Weights of a small GPT-style language model, trained from scratch on English Wikipedia: rotary positions.
Each number is 500 + 25 x the weight over its row's rms, rounded and kept within 0 to 999. Layers, rows and columns count from 0. Numbers have three digits each. The size before them is the row's rms in percent of the matrix's.

# layer 4 attention query, 128x160, rms 0.0445, rows 3-32,67-95, columns 0-159
097:516528467492473528508491519493490498483506470542495495525508470503538497513535497505415456471504503522515480476505500502530474506474514500521455517495497491509495508499491534496532538481488516514500521529509447518488508473509519492475489475472465467476474484539508480509494458487501499464484511488537495477505524445489485481458518486525495496496512473516539530491501456489454516442468518494546531486493548532547537501460531564548513490494534483546514538483503494483520515487488492
084:503513471495501479481546496511528499492475524499502523509495479485475544472496501472424496529484528515478503500503540459476471491476503549523476481476487502548498466479497510510492518487473482499523450540441500532489533505498515498481478469446504480502487490472546489436500508507496496469485507498524486524468508497514496484459476526481486535497509514497473513529471459490469490474496500504511505490526493507469536502498469503510486450517499488500509589513442492545516490523445477
071:512501524462482478456545539552444510463491509508508493472510516486486476517528463500521497519463481515527567518512513458496498494508508540469507471519507508508483483540502466499488531492521466491503466514490516480474486479461541523527467502484471525442500503469519503452485461500554500499509486511483501492462516494486472529518510459475492512538505513505470497475483515521516525496488481528503460445481480470503504469499485486513528463495477556473501516490464489509538551529485460
083:496487517504471500469485457474476518532543503495467514474514534478485502463495488554551470475533532461515511501499513488465517493544509494459479499508472528490487482499481501460471476514492521496488487497513455488519488492505463496534492452542491544509510490508510498501509520453533542564508521487454481479518513527514514467514505488519498491485495521491446468468532552518521516529534451511451483501512495520538467509510503470493514535503481516507522492540553505539511460524504518
082:535503503529511565495506477451509528499498500531499516461505471502539503516521504503506473480507510505529439527493502489457478494519545491505482521519487498494488466472486502508496509502419497530537549518508482515476502490537475507456518473538495503468466456511540480524496506446514524514519539469510477471527490504495495504499501523510541482505494517510509468482512498478499552456501530490517542513545531517508479502493523480492469523463506493539499493497566502483475432472494499
075:441504510483516504507513491518518497503488505536516538495482513491519488475509510479473493447540510494505465514480483489480452518533508509570462483533499527531503454532537523507478504505505500527451523501518486578496493537467500514493500498478505475515504479558475470506503523519494495494483480475480517494506499455544473473458459480520550484507528469505494476490473489514487511507489539475526499496520534462533491517494492492518473486488496438474448466486504506520531472550518504
095:510533470491529506499478459477481507477499480518479495495478495494534473449524492507476467482564547495523513475517489488473521468527493502503505509510483475496516501473472527460500462505515522486447553543495442534511491508477505458461423483487510492487495486538516454462492504474460465487468477465493548524469489473501497479480525492526513513513508488522528499500533533504496495497499473467524535514493480519524472508478520544522561518469504487499510505517510517511534491518497551
089:509475483508489481496512542501516519523493498551482527470506512488513504472492511534478467529506516476524509524482487464471451525492512522506485515544503499579518517467534492490517512492496457490491501476515475524519527441511514516447497469476520536503503489531530456521501486524478454487541501507517494469537503509498476461508514468504515480506489495512519461499509482480433545508494496480494540475489453564486555485498500522451486472472522468538477495499481497471487491471520519
103:488525543484500530508506470500497462519519524503459471485495523504481489496470499457511481511469470490478512470548539512492513493524477485472508498491510505482500484511499512497512475541557543505483447508476554503511486555508483553515510536529493468508516494493435554533508534491513554512482544517478514514556480500500509509493492491519465542530516489523484470499543521516539469523536476528459495495489488463495481485520511502470555508521494512462521505480490508478484508486492450
090:477524495528547513475486450465519473524466529516475502486454508483479518519452497494538540467539473452533451502524520521439538499524506481516478520529482520496507469456466542493457467513489481493504500516507489504503486489488470473512502479534507500483529490525486513536491506507492513513500488502491498493531517518524534510470469510539499495512535479514489485505520515513518488510546468550480492518515507515500536493483482473536457585520451491507500451485535500493514478517532509
084:470507467504507495448507513473511519474457535475472545483492511506468550492524482492482512465574497453563528525512487466454486521488497494496482476509521531507528486479498522458497461506501501498461523535497494540490499499471521506505501485488514468475538536537515491505465484521466519466465505497529483473491496528565485507494473491491552513471513479517487474501499453525495512474516457465494516511494511529498515511506497463536463523485512442502460492483511528509515468468497511
092:511495472506473524536525546515506523525542453481488512478491505496499526470483505492481496454557495525541531500490465452463482523521508474500502514529535500521499490497499537483476506491505481521464550490514483549470517483453537449481486475471514523468492469520515437533481486500491453498502515494531504535482524510551514489487520530489557479484541473491511507502511504492447552483511517476516513503528504539492516476493497523486519485511520462542502457491518487483521473506495533
096:514470485482514482528469473528482498512482492450472468489497498461532507482489506500520489526483533499484520500489529536483536507513492490476506485517530457491482474498485448515552491501503464452484497476509475508523455527497453529538498479473503527522506500448503491501511468459481472529507562486499531510518475553484551484505541486517476468508531536490496479485504495494520447533536513491487458499499508472485449521486529495494526492476489469490508515537508547487473437522483483
104:561498499537422527537507497496501475504527505482480476505509540497504499504532483517492488483453474502457514530496532521535492453487536519514473527517468465496500504479507494494555531526509496493483447518517516479561491520514499539517498500507492497523470516496509506496532484478543495464507510519509503464500550482497481481532488534503496496506519494544492507514474516524528490503492498536449465517478506450506483496503532514491509517562532549484493545493490548477457500519518456
089:516527454499516498499507504470498514513485491494531562442540471497501519534455517518504545493574548543473519476500475482472492550524480470510561469538509495513503493498516519486489509505519502464458534494487528490452518522487493491475474529515500541470508508521535456483493462517486496506481510484513516481499489506510516502520535528521523509479494505458463535509524499498517505510511513450479497508493520520459502501492499450460520512502451473514526465536499545469491498480470483
105:480518490517492525495472523532492460470496510466513495488453524520525477502520499487471513529461530489452539461490512512510491521510518482497506539468516499477491523496483453490544521472493523493493496545492549529502531511476489517500529526477520499480525475521501464489490539502499519491546523548510525542523513556455520504525535435532503500527495503488481546495511484486512482480444503477516522501539514491530448475499513518470515501507495533484448551476466510504483504456484477
106:539498477512458473495480494479516485452470480510518472520491541489508491502478454482494517490456536508460496498507524511550487507472508487492510535467476550480447518536497505528527522475436534503521542505498514493513542483475472546509504546522484503477527564491487505473493502524478523481470516505481471524519477515527485508467546469490496495513467526506503521525517479510525476525484494494469527446503512486497482514532547537472528519518476544502508501492471512494492532497490442
106:512460522470533482492475468487505491495443531518501482566514500487496479507473481490501452524512553465493452523514542497532513515457501513471485506509429492485513458474458446511465499504488513466533480532479498475512496506523499507520496477527501473533536520523465554519504514486499536528491476461491526484515470467479477459523480520505471467501463474504495436491502511483506486507481492532478516511481477482501492500511496453493486508457492513490540492531509541506505526479485472
118:529505496485538532511481511444475484479517546549493495556491477516495480467491506531510456477525497487516451498535502534448543495512464542479501429511481463479511496451463500491490458475468530480532498527469466491515453513521523513510493481527474496517503535506494510508512511470504534473507501482494487481485467467472488488512496523475461488520483500508497456478472555477510493480478497532466491492455473501519495468512467468471496518460503475475516492477515520472531480484508506
106:527477494494456460521521511470492518503498457472515550488501466531476504518481506474544487503501486501493498554480497513502464477510509516501550475500524509486503508547533491452492518490488522461511530459494518510425546482490522485457485515505510512446528500475500483489500482562505497490511478524462482501524480513523477486501508515504488566489496515503558512513531528481477519497509476469493506455549531496506480538487515521493478476517505505498497465523507446425495515486495502
107:533537505488519515501488499546531521527497508476472462511511477488449478522508510517442476477498511473451494450489534490544495496466475519498518527487519510468505483509476490531533524484496552473511501545515488481500541506492522490501530488535497539500498516512467490471525565501530502517532492518467497506483504551481485478455521465500489547501471525470460503517474506512498467540482491486488472488515499471480473492492550529458509519477508542510529514492490511561488504459492452
120:501463499548478550544500515505437516494513528488442481500515494506541493511482511492498474533484494537462545506465519473479497516518500505509487479471497490483459493532456506521477542483493527493447495504463507520482515473482499499494504514470494482498507485507511454506471540539499515471519499485526484522506515518478505467494552455471491533517505503516503512500533450507491516533499533489471510449512515465483444494480547513489539529546477489479455484503486479437506489485487526
137:508509496511454441546580478529488502521509496495506497538468481492497546460503488479495524494527535505551478499515536508507448472517527504526481485515545494472510529535502545473482537503517538495485499490560498540465527493480527443481485501473520500479518481522491455495500503511487489450512514503514497478498520502527487510461485511502506535479532472501497547512488558471477487517488458487533489503507511482516512511468485532506517481508496523509465488488454472448521489496506488
100:504483517526486471481513495510522478488509472506524511502493510527442467492490500494531553519522458540533495523464524478472521532520472460492565529519502489492454485487505513509502501546502463491545528470492503505498542475495454503490510503567547478458490509484520472532541481491469478542541484515481516490489509552546524503526527481505511502508476510503538509465470524517519531510475515495470518485502503509473506508473491489527479469525488502517480462537475448502482459505530517
109:447505522508504517490483492479498516503513479497507539487473482491518497505492542510508534469524518481533487540522488482442513491495473488509523452479529496453525522490532488502450528497515510522531520466508531504428524494531481500489502496474525497490529460512510434504480482487455510493485464519470470503448447519517486543493474535532548521515516542518528492456501505508487508477488494464528457483501492528493539496479498504507531474516525488493481450514475486473508505518560490
122:532513501490492491479499488477503499491502535456481532493514507526467488524496473493455482482501510482474533482530493460541499475506495485477548510491479517473542486492511510507541488498508547456469502516444488537490489504478518565512498514551488531524488482502523477519508556559537476543492487477450499518534505528493461482485513471472487515488457496496488499494504485538500495523489495492459474479493469512489477469517523491449517533479511496515504504494509529562481491431454488
112:509482495502508464506557466493487545502518474510532522476479535473477534544504520499497498483517477479491522539497461482501463509527512481507517466526507525470524538535528537482502496486472505523457502469523502517472533513481510474485503519466535548472516469537527461474479494507512483478479486489519459531541500540539503525482497537474527531481522525498467495464555514511482484525512475495509527473521531502452504494466530517486523512529560448479514459499484491515473470498509499
120:459497487522464518529506505495480514546489519528524507451448487481534517534535547467531514480527464533510465501517479531451438511464520470529523454535527462472490500552509506486470453494513486480473519448498507509457511499499477495496510528486494555498528491471537490517470472482462518470490509501507473509532520479526475524470516496499481511503540510506508503487551502490510506498534466486506498493499523485550502545488541500501528532525518496530492483503498497475464477514504512
109:484471507505473516522517498548478509536471477526533491493482527460474509479487561501543545518499478503522500483506481517495473490475496495489456499509518487524484531510494497463478491461520452523464500494554479491469518506496506469487494504514480569509471503430499464509473457462516512492511520515538484503480502525527525532534552551495525516511481534467509541483470494515471510494536493471557482521532514499505499513476506503553487455515486510465493508486475488502476499521527530
107:473528522487513527512514479497484519501461510474483487490513505521495542510487506525577530489513478489455513519493501495474523500493483509470557468479478525452484510533490464495463468511549499476477463452479569512487480542492493504515510525526502522510526536440497534516494503516551544531535501513463475513506507522510519500519493489493510490531498511501466513504457474517507471521519472520456473547533532496456484496527477470514484512501497489452488483534497515487501470452507508
118:493504506478520494522511525515514487518516499506536529474499471485515492548490491498512492509507504537528439515520457511480468474489489523516476528480532498500542501514545512524527488509520498500451522530526466558506548493494500487511498481468510492502486543510478476474514514529487480471492480482549462539468531465466490480482480501518481521490473444546571483505503470529500501469507488493550522506497542512493497503467520559529479514490547514527482485519502505455446500537491493
110:483521500484501476481527518491566525470476468498495505489506514527494495486506480496481523505492504554447518487488500518516435543519490526502518511486510488501464513530558494539547511476519519500483507517448503483498524480508525534486510523498504452509468539469483535447494514530499469475490453517511493543461512497472513457515489497534484525484499486540508488510486494519492478462446507477522468480507497498519493475535507520506516478528500530544501524492434466469470506482544466
110:541553494507518511515503515471467488475490512507480446473470553529491474518503482525477501523482494508468562466476531499497514486499487508501557499461464544455493505551492475494513540491528507533470481523467508461507493538495494521539504519507473525538483507483526484472487533501506505490539499540494525509498495497446558501508552522502490492507492535472478502528468487497519466525482504506478484502473480463530469448522469491486529488469465531487510529481467474523479500485498498
106:499473489486489534476520464517449500497516511479480484561487541503487476482485480502494489467536498475506545473494523478475541502498498475507467469541522498464503483479463523496474466522508487494490515462487507475516449522478483474517496492516491505499520486499493474519482495443542522507550533480496507504536479533548490522515500495485489509474532515464482502498545527466494525532499516525470526473495484506494519525502471487529504515491481469468540506533480531555556481543434545
111:521516481485490517494522483503512522529526484475501530482514490470537518496509514480484498484553529497539487558503451460497457539496517510513459523520486508494532465483495523471461500533536464494449515482510504537478478486489550469471468513510514473475494495500549512474523516489473530497483497455508479476503520531504510489499455507550531537480503494494549461483493510499465511490500439473498540515555545522508512536473506491506494530486517481500468447510531506476499476525513514
115:476525480491524494527563506501516479529518487528499526492500454484510520515533525487492518462523514541509495507537433512521495503513501528516496479511541510512564487474525543509498493509532491530456463528529452522513489501487494495503562513462509485503478508531512486490512495476513517471482487488526476530495552505522472462497469444504521504502537474544507488507501427531505488491527501482534482526504503513523495509488483513496476513482539476508451471466502519478496441528529503
098:504507510523487486526468505482495502509559513532514536465490468485519502460515547514486524472503511514566533496517458453543524479495518505520531492477528499524503493515517536473504494490510482542516504528542468522521496497520507485473475504455498487537500496508527445516517521479518487487495480477542488514492526540562471510494482501496513521530559466516520535489498526498512497491499490457559525487510478519519543514497476500496475528494529477512489464494471513445508433533502509
103:525504469462503484509532564523499522482524451538483500484549458527490498470507544497546528468536505489507473530481469471498501500528530554529526473500546494535501517513534512510511525460522500519497494491520506553519506504503551460518483478490524517479505497501483451474473530498489496482514505522497462530504478499497473499504473535500537525492539481491517480478503487485486523490469482483555539476447509511503525507502480486452537472485536483527498477532480494466507460497532486
098:492484547537505487449491513489497497515519506493475491541494464522484518482493486487508511505477504485470494527493520524522535502540475480490477459502497461488531467474467489552516453493508516524553482505505495469508487514516466512506518485542507492497538472544480528524508496468499505521490483490507496507490495511536489509467450474517539492470500484490483544488545498486512484543500470543473505523463490449516527518504508496498528472558506512479499560494526562537544479489433491
110:473497485522476510478519461499484514498471512501484531526480470500479509502504509477480520475507521499534497508503527485503498534526504456523436507540526525490542446465481523538446475570483481502429511490510486502512487480476529477475502476501514456500529466514525502492535499478496523505513503471491516480525548518529526533490460489509501494481508484526502523479527553486494504462540496524504533497473500532513509531483456461545491522495499477492551495487529521528553513516502541
095:424484528494494461504541499495490498515523498488517518483467501471484543467510509455496479491521505475524516525497474474526521478522477498490528454496487528495539493488570531486519485487504475496484546521530498516499506513496507500463499482476514497499521498505495474555485494531492494439540476476478480504516516521529497517505487553470490526489531473521517483474497522429476522463475538469520501518535515517476544480491468485513493492530512456480459449487503526457524467514507514
097:501524496489503485516485493502547496467463472489512525504533497488537464447482481488509500520509535514540506515473480471554545508498553477483522490495496510522491522505520511474506534484529486568514511483499507526530493475497514449496488511487447437525517483453489474511534493554552512458502494524505502516501534521488493487488534525485485539534503471466486509498499536488480522513460519462545532501506475510468505468495460496474484506452519512518496483456508485466469473520472488
097:541491500521525539533493501514500462601502491477487475477550513469489517530512517513516466496500470525499496469517514517526509549446517460497479505528480482528493462488501463492522446483513479501499502492485495454484448550510487524510501483500472509532458555494484517508472511498504487514460524518507519527484506460521504457515523452497460502505476501475506491499476500502526505477475457483496486545517536481501508519518506512516471476481482492490530501523535510542496542498469461
091:544490485557521534506509524488434464530505517481486524535520499529532499462504488464497459466513480493464564487523504445462534516521477530519508520503485478460492503478494504484501483484461475486498513499487468480522489532504506508494537493516528481529502486478501449490504488489481507503532514514510523528507488488553501455506510508506520506505498528490468518457495478532471492492516512502476509519472500461471470521544523526494591468512542512466484496521459508461512523517483491
088:523530491502529485508478522506497484524491466483537545493491527528476488558509469475493500505503470477507558488525492514497486493495527533531542468484535491467497509499520475558486535513541469523495488519521480537480534502547525507461480498484474519454473490491523448491496493489503463495524464530467516534518493491500533485515493521518499495513480486493497485510484483467512541544514512478479463509520545535431514462501480473517486485503508511486461437474466544514478486479485471
093:516519527506442456507459514506506489510505510502506485500494543530493497477541493493485548509427512526496517468544522525529499465500505494518506533450468515513450545527496498484527506451481506494500491521498496489496458461478481531498520475502473490542514552483499496496477511452473506502478555513527513511510528530496497491500526485474435494493500543467494532505472518474516467517452485483482514457548508485508478482518502529497519520469477550514520519519486501519489480489453489
092:530472522470510514483474494476521492446448486450475507501525474536506442550518489510526463523491507491509494501495515558539507511488513497483473544502495480464460538503454475541547545516442535490481508501503522481499551463519488514543492499537476477491475498477478506508514520519486483511488526507501504505470483484473520492499511471535468506533449519505500480528510469495530485516493529462470499499514510503506485475494514524512500509467492547526558541518487513521490499485486452
101:476492500482513519478546496513506503508543471490525515516487451516455488506471493516457532554501535460518487490474481492523473540504490500515492535546481490488510467431511509530458469512489444469529530468504462512498525512499492525518465473523492501513517502506529547476498497491492508509499531444480457481497466483510506476499437496521481456496529471519508470469512479485470457438498474515500530531515513538497514533537488478522512484490497489501523545486523524522515500494482512
103:477491453484516496494518550480458526518518493508501475552478446530491502462464536515557495496520470472496467547520522505480537502510489502476481464553487529486524438464510484486491477463522494503459503504495489510494495516479532515459485484525486532512521536517525482482550500486513515478477479459497454516492488497506495507497509502485518520519469486558517474485493504514488514466496504484487507486455494513497469502543508459496491483421480502461500473511519488476540489503545533
085:490456506498471542506521506491522460498445489508542515456494527512474488530519490477524478522472488509503461541495485475500432470472524505501529444507522494505455533541549524495516486505504492520504515481483515520464526485506446492468468541485486509469504470472515494499479499512503534492497497525494492510515482506517464482464523538457476503506506521510528492530448505509493512497491513477519505474488542550481482445470474457474527479533486513512454459498465499467519465509513499
092:517479512489468533532498494486556501468447561488479443502522530507504499515539479536481493450466556522479525501488500572489499456484472506471508499493473516556502499478485500497516486509514543462492480515440494505483478478485473566499522481511453489486489515495466542502489507537514509523465496495476510508479485521432508526480512470521490513508516503524456517529469461520495502517507534482488517501520491508512507510496548516522549506492498496501517510494487506522492501500483538
100:486506451476509525498508496504556546454484521513457507492494473491519510494531518527537528455489495535467542536487496458476530456507518529482524459471495514493482465502478478469494501516510485527472491471504500539480480519481494499456524505477479474518499511543477460503485529508500547459529433502463474485503470530467462511438496487508494498486520495502500479517507486493518508511501509496483544474485511513475511513511501477505494477477543479488483471508457485450490438499496549
100:514511481540517463530504492512468501509515481483511458526488521464574519473533525514476505522463528498514522456486498510550502430480504503507499524501512446489495524528509484505508513508497562528521493471524517531480510498518502534481514533463488476533495465486464503482529487474523525468537492540532483494507485497492473511457470502525545471510527474458505509527501562459487498520459528505517488517501474473486532541507482469499522516483513484471462467475478496476502466511497491
110:500516528533527508437506508455521472508492526474531512527486465497431440532456503496507512536498489465486501484497554491484536516466518454483550517500468492480484469460494490554493540515495505460484479496496486492471498504507494507468498503541518497484492506470541524512542480534515460527499508481458503546474489527528529505523501497532484473534467490484481493472455488521508512502484513489477464502517511512509491516522498458499518472464499522528535481481535532528516543480504492
093:528455520493509540483491518478492508543503517539496500502471466532510489506512541493499471491542533490532459500527497509466474486485500494489517482519522524446505519523559503520524516486510497497491536490531517524501553497530472440512539511439507523489547469533492484514486473529504549520488452536471487495461459471501498565520474538503497557449493518492496491536455492501526500511510498513530508510481529520488513502500488486458525498510507494487474475509478471480510510524529498
105:514504487457487490489483496499534509462523570485476516508497512525501526448490474455502519439535475503486506513509468513505476493486525491515503467521508518498535467509494542456515491500458532470457500501487470516489441514473473549513492504489519485496531488464513457505489549498521512471481487479508473485523520502515481533495461499498512502480528503502486463475549521512500527513518502542461497480474485513481510497533497513466511541498553461472533495475516461494537460489455546
103:491515452465448480533515495516520560476519486501510488475489516491499527528514490454480490483533477529460494535465463527505435527472477519516536456505530498507528511522484559451497474492520513488453515481494523515497524529467473508500504480473508523492505467523489486482525522477493494477504495513535518526513532501525490534465485464482507536474489510523513462481553531515474499519525525511476520456466498504470533501481515509509525556535532473504461527514502486494491456497502509
082:510480472516499493478475479537520482526487488530493504475510464511519500522539506465529549509503508537470492494507502497535479467512466521501470510530529474486528530497496517566462499507511515521455476501524506508507503530528427489535495521486524466514507514463453479467485476491529488520474507471511467494540530467479467520508446525509528512494511499483550551472506513492549519498545505542512482503527528503510467476447481501490510512541518449486503480524512522497518502539498472
088:527492511490458514559495547505482508545452488525527483479518490475511500504520509524505513517472497525482500477481517501488470490481499507502493494508526497511477492544455495485509490469538464502510513497536467515539537492508538453504499515512486577474480479501503472521426507463476499461507547512529534514538473458525438534536525536508490508479490538486527534492484476471482495507478478510531506472508501512508465474506510509500523508548502539500493506488502454525471489471535493
# layer 4 attention key, 64x160, rms 0.0451, rows 3-31, columns 0-159
094:496482563514501469515493493482527496491470546494483453530477525531500471488491458554471500426480536517485469497530479495498504461525554496483458514458461511521517508529525531490530533532490518506543459531512490502517503522529518494500526505509485509483501505518506523500523488509483525477505466512447501504481465516503474457460494505501518515511484509512457540529517506473530505526501513501545497476493498460487481503513519486521530504544494538485424522468518471523490502502471480
110:531457513551486493503505528458463436502521524540516477528462494508520500472489507507513503502499517509479499472502522512494536515534539486534476423511524479520534459478492493517521510491481515569483481504513463500519491522501486515514518467456507521444483438500497492497508486522497530505514531458476484487506499482504509515468523499516478483496496463534542503496488542545501533523520498479506514550502506500546469492556480509476488528503519491485515498466547490451522493511499510
096:468503497501522506444501531485524454489471510489486494487481470527471505512507506521508519560469516500473503511474542469468474463532558476497502499487507505484468516493496466499472487504448561498478523506498482530474479488483488528503536465475464479498472510484464514520491521480523560552517524485549485513496476484484496514499467490510502486512471493477511450480532466488492503556518493492465477546487498521485505506480488486461486486474532518477470524495508467479464450448530485
099:529544478511526494519508463505470559454499504510473510473562498510495470489499488466511446485536473470476485505478512538518457511473468500471505514514473476529459517535512527477479509474515495463486473495482552484499524439504504514492466478522475504507513515504483525480514513529479438499469466517538531472523481481508537508469491528462512499512532521508519445480476510492513474513472495499485488475529528476483518509483488494495462519459533503509553498470448486496494480479494483
104:514473493466469495527456529519493524500485426517517484519498471473503453499496457512522478479504487503515546468482478507494475534509513534478512525524498503541486513476537477446545518491475537454495530493507524501519517514477554454504461538504481543482554494513468483503504472495469493471500483507442494485477483498489461485506519497464493491526492509569505529542478512492463494519500521509509539476500478505490509496512573531516499515511503504497493511541495503501483530486462508
088:467477481482474504516505510508463540506510492509530510507511543494501540489489484450476481478490545528505523548446480510531496490495469478477525457546495468502531498444464489516488479430511508491499501468478529475501489519504498464502488452517493514495506481496487481466498511499475482548542486511506509517525511481474473478500531544501547494505495532468415501486504496463550508528463476497483530494496500520495496495514506519471486528545483464537521499466473489531500507495463526
107:519546524503480497537491538494443581463507514492519457541484496523502526479475523489494454461485477534526467492487483493486454500543507497451491509494496492500471491500469439494477499489499513456502474466463499496515510527487513532521464473544493477565514523476474523534482528480490469553497514522499493521513487442516499487498510510503509522496479522499520548506488504499500518515475521480537495477518524496470476468473491512478473511521504494504531471500441532517462501504494509
102:480534463535501443531493473514504518481477466486537507546500494473486482460465495476467478501512496502501483490527541537498474470521449544485500483502487505487507506562495496489525517518473505472496519477470528479516537531511495499510486534515491481535524543519482526489527532523442461479450505506480502439470516526491478526485528475455455512492484525530528456501503507484509438518510510488525530494504481488513495535507528522522513531545506524476514485506504492542506467507469512
097:492515474486511469519550503503460524481564491467486504467493498484518491443538544489513538492490506462572513497501495519508519462517514509509557508477502505477510491495496519513462480482540424529509529492474498521525499503526483496517498509546527472527492479495523464460509541509507493522480517550501533485512488508518509520534447498511501517489498482534544497488539497510508507480528476477496494525447486523514511485471468441496542507483467539507502476540503514499477490479486483
089:496462509469511517504517498444495529466476513489496508480543495530493492444490495510519450512517485508532502493533522500481511516494463490471535487519469480473496513463461509492545460506495534454443506500466488517516494517518519501483488482499508490503512525503497476557516462513485469519493513451520446518472479491527468467485507499503487520503482526550496427470490462520520487526459477478492500479521523502535498463491458484511466473476513482514520511498532470460522511494466557
093:527488472517484458520523484527486565493505516525492544528518469517489474504498519518540476516534484493515484477513541501511479532480460510453484479494493530495497483516460525499498487473522485513498522445477505446508513495487517481481428446531496516533548508492473509516497477436494495534453511491533480474506506514508489496521552530521495523480455525494506503474526513499459483496463502484483481480520522478477523502475518536512457545511514535538528517519461495527510515487487517
106:527516518472522506553483532514500528492516499479465513509489482517460475490488516531464451474485531519483479463490513494516465519518478511469475503515442460513474505490472481480506483489525525498478471484497465538516498482505506445495485450540487499522543519502483509528508501483511484519454514497512513504483495408511486462510522527513470490527455547539485468524491524473505502472494510476525468508561505543494501483450492517511446482489518483510498524528480475537504516484519499
119:453455567516476475464529520514477492484466489478483486496508518491483524526532478528452480461505508491479495545487541486513500499502509479508520497501539467525495525493497503555501517542517472477560486515500547501510522509486519500497521515487484493490474415473513531476487502513489554467511472480543494495471513518509483510535494499556506489460533498518523531507489473524531520502518493505486510493487498510532494491515502482461489541536518506477478528443471501503491525541545477
104:471508474507524509490503511541499507476541481487470486555490481471496445495535502478492489513494443498515520508534491537474526504497515524484494505487511530482519571513529500497493510505488497491506476509535525482488504508531447496509522515501580500563495474487474532465476503493486511496519512536492535486500502512453496497516448477489495490514524495467457464462495494493532506547526447510458504511490526525485494494512510496521524483451497550541466460501475511492485470512496450
103:536529488476486446540514491537467553462484465522507523510520505509438486516528471525543461537516491508539511514507471495503467540515470488472481514534489495555494508493499480500519463508491483476499491463490500496494554473481527494493477493548473543524533523480488511542486524507501480502436498497529508513508477508476489488503505492480503527496507552461503471498492470508528530468477514498457538458503501517517521509537540500501513506502553469513485539493539504527510519503491547
083:479479523490528540515481506474539486529487502531484481494500531517481499533510504477503489517446523470538468480488493461553486500529510525494482516490536515480490504472473471522466526523547495497508483486518518478480507526565493532470493489512532494519455476497501557540485529481576532525510472501550510477505506483478477457513459497497476483516472460469507480490459471505508518514555532505514487498517537509464467519547512492503482526523507508481473475548504511509498469497507479
084:442531516490481532482505496504515483508500502548517494500523520488500491476500540504509528524499479483509498489506496497509566479526518491517491478498527465529500459487544510493466461464495492567522502510499517489488518525521497569544507526497516501510465505506491524499510538497550533529485537439519501519502520507468504505469474508547520466527519468510484492497495530551524461548516528458469532500502486498502474561509473475512508497522489471465451490501551491515499508508528474
110:449505504546500476488514456497460478528478524514496517515484491517518502478524541505514533526442475496474557534507497492495493496535490491515547512474514513443538487532522523519498527529533450509507496511493509537502488492514458530543488532497505508523486510511526509450499537451497498480510484526506514470490544520509512502535501458508510483512500470496515532511559527520520500545521490543453497493479503503485532525485473520512513470550490527504475516504499496493529502555448532
102:474484514494518476491490523477468488495517501490524481482499516495510540496467506483478490476514475534492514505513543517497544432499505545522531570525515549522481530536502470503502497517448503462483450506498515489518538491528538523466471554519495490555527491489463500469511538487457506490489509520544490508518526489513506502511489515548531498500493485511522507460518461512496458460489474483481523514478512526534523454473480519516510486528480475490497545483458540515515511532523516
120:543513459450535477516456473490507511490483516528501518548522499515520476472470506545490444498509519526534485479481484515504492509505448521485464508512488514503516512476470541495553489488484522480485496489483467478510498453468538443503511450512497505468524528559472499521541517499512502483487496478515514508497510506492475428476508518467509548490543509487532479516472486470501528450496499468490481468504488491508511484457527490518464529492484489510525510540509506528550503483471524
101:515487495494497559480494512490504499514491501494512530494502566500553490502494467484467471578502477542491464471507480477551522482477507523529441546498512469491503503496507534504496497517514464516473520528496503489456469519507490511528507474451546499444474489489496498478520525508530545486528477523494525528519527460503507485498518504515490484523514509501479486497437515506476521490515555526487478542483524494498454463535499457495475504520467484501469517514519515507496521531535468
134:539515483472547491473489504475435536487536462526509507487520461502480514522461484479510469484505517494477441477499502519521517502497475535488513517530535506529497469479539526462490463518503498489455485482515460467517506465532492489496467524505477503487505522518496492469517527510500490512506499455507513539542501444520441517505456509464547512509533488473473448491520526544521499490516485495478532490481532531514478494462515478490474493533488513524543505522555486508478473501506519
124:521525534507519494573502514506510526469507509479497501520491497509500511505470519531476490462571504501486510478514507463506467506483456505464473533502500526481496537505473504494490502509492524457506516514499506493493502500501536445514483463528497482466544493480504515516550501494498490494497450457502539501510474504510528516515531524488549490464452503516519504517465484479500580468474523496498456537543519459467500497474520489486466532493470522526522475476446472487534489474464495
132:511495467494502494519495490508509545517471522504483522498503474508539547517499536522528466546525490504494556514496509472519490565495474476494510472504498462503504533495498519478503473464469519515483521507515482520477515476451491503476487480484456519557543556513487471523481496463519516483467488458509462512493488532508494526466494526500516494493488506513521425500506466480512506459518501511463527485482478517437530501500528529507499436542530480519503507452485498487522516531500532
116:507502502452498481510474516480459548511500523479509497485524505491537566455475487490532474495517536490516532491520484523482515443501477510514557433497489509547467465515506522513518491496455492500481538480493461502518462501462502476505457499530463542517534511510505459525498506498477464499511504476492514491509501492532544520514509471443528514525530520528517449472530505467484477476493476469498547509501485489491516478494488499536487483524524506518564522485513495505514492494467529
117:516510492524537513508469456516497512504521486497555504504519535455478530504506502457522475515514496496445506479460507533460509506491511510480471533537469477513479519485487475485502509489516497510487506521524467477503484501545489497511491475483520524484428494508483506548512539465510510518492498507502481493528533477471506488493528470495452538499516502514475482497487529524534497510530499522472484466542544490518460472536471461496447481511481517471538495571550520519475456544511517
094:550512511514471487527484530470533548497452479457506517537536493513467488484502488518501460488484530485483483488479504502466501460485510482510462523512456523525466483523506533490531526465500537505486540524500492526567497514459513451465500511520484518473520504497508513518498481489492491490523472469482493510488492447517524478516528503446464518465513477551509499489488528491511496516506481502515509515560503540528506462509514543496469521458461483492495469534552477515484531508511542
093:486536494486459464529495511459467489461481531498537464515517499526494503513533461504483481489550517506500493546487506516513443495486460482468521488513448451538515547505516526516515515461532486516526520512445463482507483469463529492494468487511466468484522495540521462510507440513480524475524514505495496485527477534535522499515477534497518536490525543517519515564522535490521495537467490524493487485472486518531518507499487472496511524501497518525495471493492510475492482478476535
115:467514490488487488475524516518558467519478538490455484526505475513498522510472465548500523486476519497506470478485517492513480450482504482459505506480491526486500500510478519525501518522451487497553528512508508490498501497455517439506501510490518485487529436505514534509518480535501496478515542492494491487499523503508524485499499472508504498458504472525528520519507478509492430492508487546522477484447474471501462562491536530465519497483513424522495521489490483525483533449464487